Part of a small language model's weights: vocabulary 2048, learned positions.
Each number is 128 + 24 x the weight over its row's rms, rounded and kept within 0 to 255. Layers, rows and columns count from 0. Numbers have three digits each. The size before them is the row's rms in percent of the matrix's.

# layer 3 attention value, 96x96, rms 0.0848, rows 71-85, columns 0-95
122:112107130137155129148162114136138126086117098083138126143109119127075143114117113128124141125111103154153105111166143128059137172118130144105135105137099155083116180106106084115135136122173110119170134155133177113158125152142122092151112137135118150151146132128185114127136117109083100126
123:128116143128104090136131149135138144143142134164151085107135107143119119195146102108113120153108085107125135124117145161137099079121140116190094118147161108124076143130131135140089129129141173152133159132118113152119134168131121149114143155155135113124154116107139079148078137146073157121
108:125100144089086103120135129173123121111138122118166170134117137151101154141117138139168133152131134098124078128130117108128076100132153158139129112133097161097151151156163129116099141143140118134155066135106145109118137114156131112150129119120138128173123129183096183094130172148145157105
130:115160132118124076153133107150127118089134140145125158145127124181114166114112126145126130126142133118145107162105158158101128111124156131135156121116130166092108122124142111089121140140153112122136078087083117107119135130185126030128109140126136146133078146116173130147157138134136135116
097:131165112169053092156132115118148126127128114133069105119136112166142120108145120114147104151129164141144103123145122108106149176122120127126047123097167124120179125132138141092124084129113107161110118139156126137125125148080137115107148092150105155124135121120094109132128120111158129138
121:128094125090137087160125145144137116078128124171141158146126134136115137114111116123112115155121130132189125143102140132076141094120136123153157104148142118114111112093154089141127149093155124103166130162117134119117116155133102044141139111146107157153141130085172140116146112139144080109
123:136180133123139127144130139113111143152132123073117097119109131156149116101122130160136081110146155137088137112132140134162112159137135122135114146131103119158167142140133126152122073104111159140134189117209085114145136110098154168104150122132116128132168131142113096160161099115096131130
118:138095105144160128163114112140165141088117103117139126097145156122145120136099166157141102160150123134155134132133131084135141140115138168113078087152121137147182165140125137079136126093132131131114169169162110149152143153101118129108139084154081119125130102164097116116146085120095124128
122:125160102083150147119135107136137128110151134113155123112118148087138103119120147166159114150174114102096187174138129101162069122132124113102146090127111109148172171150154108114120092146165097153117133132117097118134100099149099154109146153122122130110126139118152138171107080143109123125
101:140108128152126161115111157121127128119121162124143128124131100081111140160119114120144132137139111104085104144138134173149102080147134176147090166108114095121115157109152123090116087126131184104095136095115119110131152116157137150165142155112129117100141107178120105110058169133127131116
120:135157135148138099125119135108122130128130143128117142138120138175139120092105137089102131100121135148121147120104184120096113153137121137163171137111143129121144118079105131152100136178109092156132067099134132113118136144223138106134132140121141115164110124083182133138140129137101154146
124:125160143144142105129136093140154098158104171175153146104135110136074132093112135095159131105137118155144108135099154141102121143138122097168138136120142117134091168119105138132118107106152113117120157075092141128126121136191113094133099126141168115105108153103179085157154131141119122144
108:138114155163122137122128127127151137095119123111127129163133106179141102150152127093134126119130123157109094116138133169080156189133125165106114132113150102128124154095081165097145128159132141138112169141147180073115127148112136092108131119103147124127131132120104126150107055113147095132
103:118129141113142124130142149127113126097143125078087154114139146119117111124155125105083109151121136134099143134179123112155176181124129110062120135118133116144102122154108101138158144114109128111146148124177130086114161108094103148141113099127111155132188164102071135146117107123128161152
105:110125164092130158124161147145100139068131128088192094137107138159108104134126121116140133158101075101150132116155128129087095124113156108094125155115108122107130160104138091095127120140161076140119152163125160152173113145152109103146112109112120119122177132123137117156108113119116126119
# layer 3 attention output (transposed), 96x96, rms 0.0769, rows 71-84, columns 0-95
120:112151114097128185153119137102134124173112147163099109144122131098149133175094135121149091126118106108138135158140129128192165149125152184166140105125150098148127101157117128108105139144086170105126086135112104104128120070105142132096161100114135131136110094114134126150113152139128144139
123:115115172130154137126155090117150076142108159103130144152142139163109119089162139128111143137152129157104111103108103125119113153134106115137112119111153140142188111097107098091131116156119129104116076145108157103133109112132124168161092188132080150130158117152153138116130105159167105125
110:135151097139121182158116134140135145114178124087127132148151143111088120062148093103146087107091094124115131135134141136162153179146090149156114077145137145119123129135159141123143132117136148132134143140162128119105139139150129144052118101138121123099129119079117096124131108136165139141
132:092113130135133169133077146135130083126113162128135092130115121110132127120121100139139075121068119118123116153146161118176136155130096178119146075135088156122126139172120118132119109141145159119153148135163161094112138125091108145123153111146109098117131118119161148126141120158172177107
101:150140148131168143088127123157128118117114108159138126133098147106127161181108123146130162121121152127148110092101125111112096123130179156105186165115094159122110128149129090170120129123114111120110083114166104136138135094147115142186109097121135126096111099155085105148120137114135093165
128:125130133127138164168113180099144114121131134129132109118153087112103105177130145129170080130111097153122104158140124119194130180137092186132145115150147121147153121122115117107121090151136148088142120114137150090121126073129097114136141119121143079130093128146149131146120123166139138140
122:153145159095142124111173125131126130151104121153142142123097149095154139139144110142109162126155154121155147112122131138076146048134158089130106159114138142128129099099107145170095137129128079146117099138120099132143150145150154116189081101104130122124132108132085164120130109115091133133
127:152160136122143156100151206109116114146106079174149130132121136097122131163143104118109144119123126144144094150124127143162095131135139135126122149139118114154126103103123118161124184143133094114109067094114118130122151126172146102123111121119182116130107131129079132123110121110125084182
134:143136141119115138173099124124131143125096109127126138129129127128134140121157081131083111148112125077152122138154130153140162128127088094131102137139144140137117089094114190177107163128157084117146109123134178149159151145133126115130087143106105105182143148117111154112135115055122129113
090:109113118164137112141146084153116120127162131104114138138143158173107096071162117098122160124120163167089133119120132126099110135114116080136086103128131133121171129140125113102142138135122133137127090167141130143111102140119141126129100178176077160118142138106163142092135087165157122105
122:127082168120107098124089123129135085140131140121122087137100130152146150146078137178126124166119117126108119133162154101116139102141125171107135122093101146134109128182126134116138116096137170159138162161122140103156103101088110156169147132121088113107162137097145116123128119167164158137
126:075088141127151126111091131115132066158105181126111105115106140171142124120123152126112076129112116113111095115131115097135120135123133129123149135132105134126158137155112128111144135171112166119133120155116138125129132121113108141170176125169082128145138142116179143131118129160148213113
112:144116135107163115147121111120149153155143126168113124124120166077148163184086138135145143097112141141133170114116128124112090125111165171100136135109091089121093130178117097112123148102095170145108120120113099125125125128096119115161175141131109145148120074131147100141101166140147125129
091:145168133134134111161112061152119180178172093126122153129097158118165170159113134133173143118161116113141137124130146132117152106122142125150141128117132086108115111105128151157112102122116099130109133084147107154118093108109153073138140107116129144131126115165128140119134175083103101126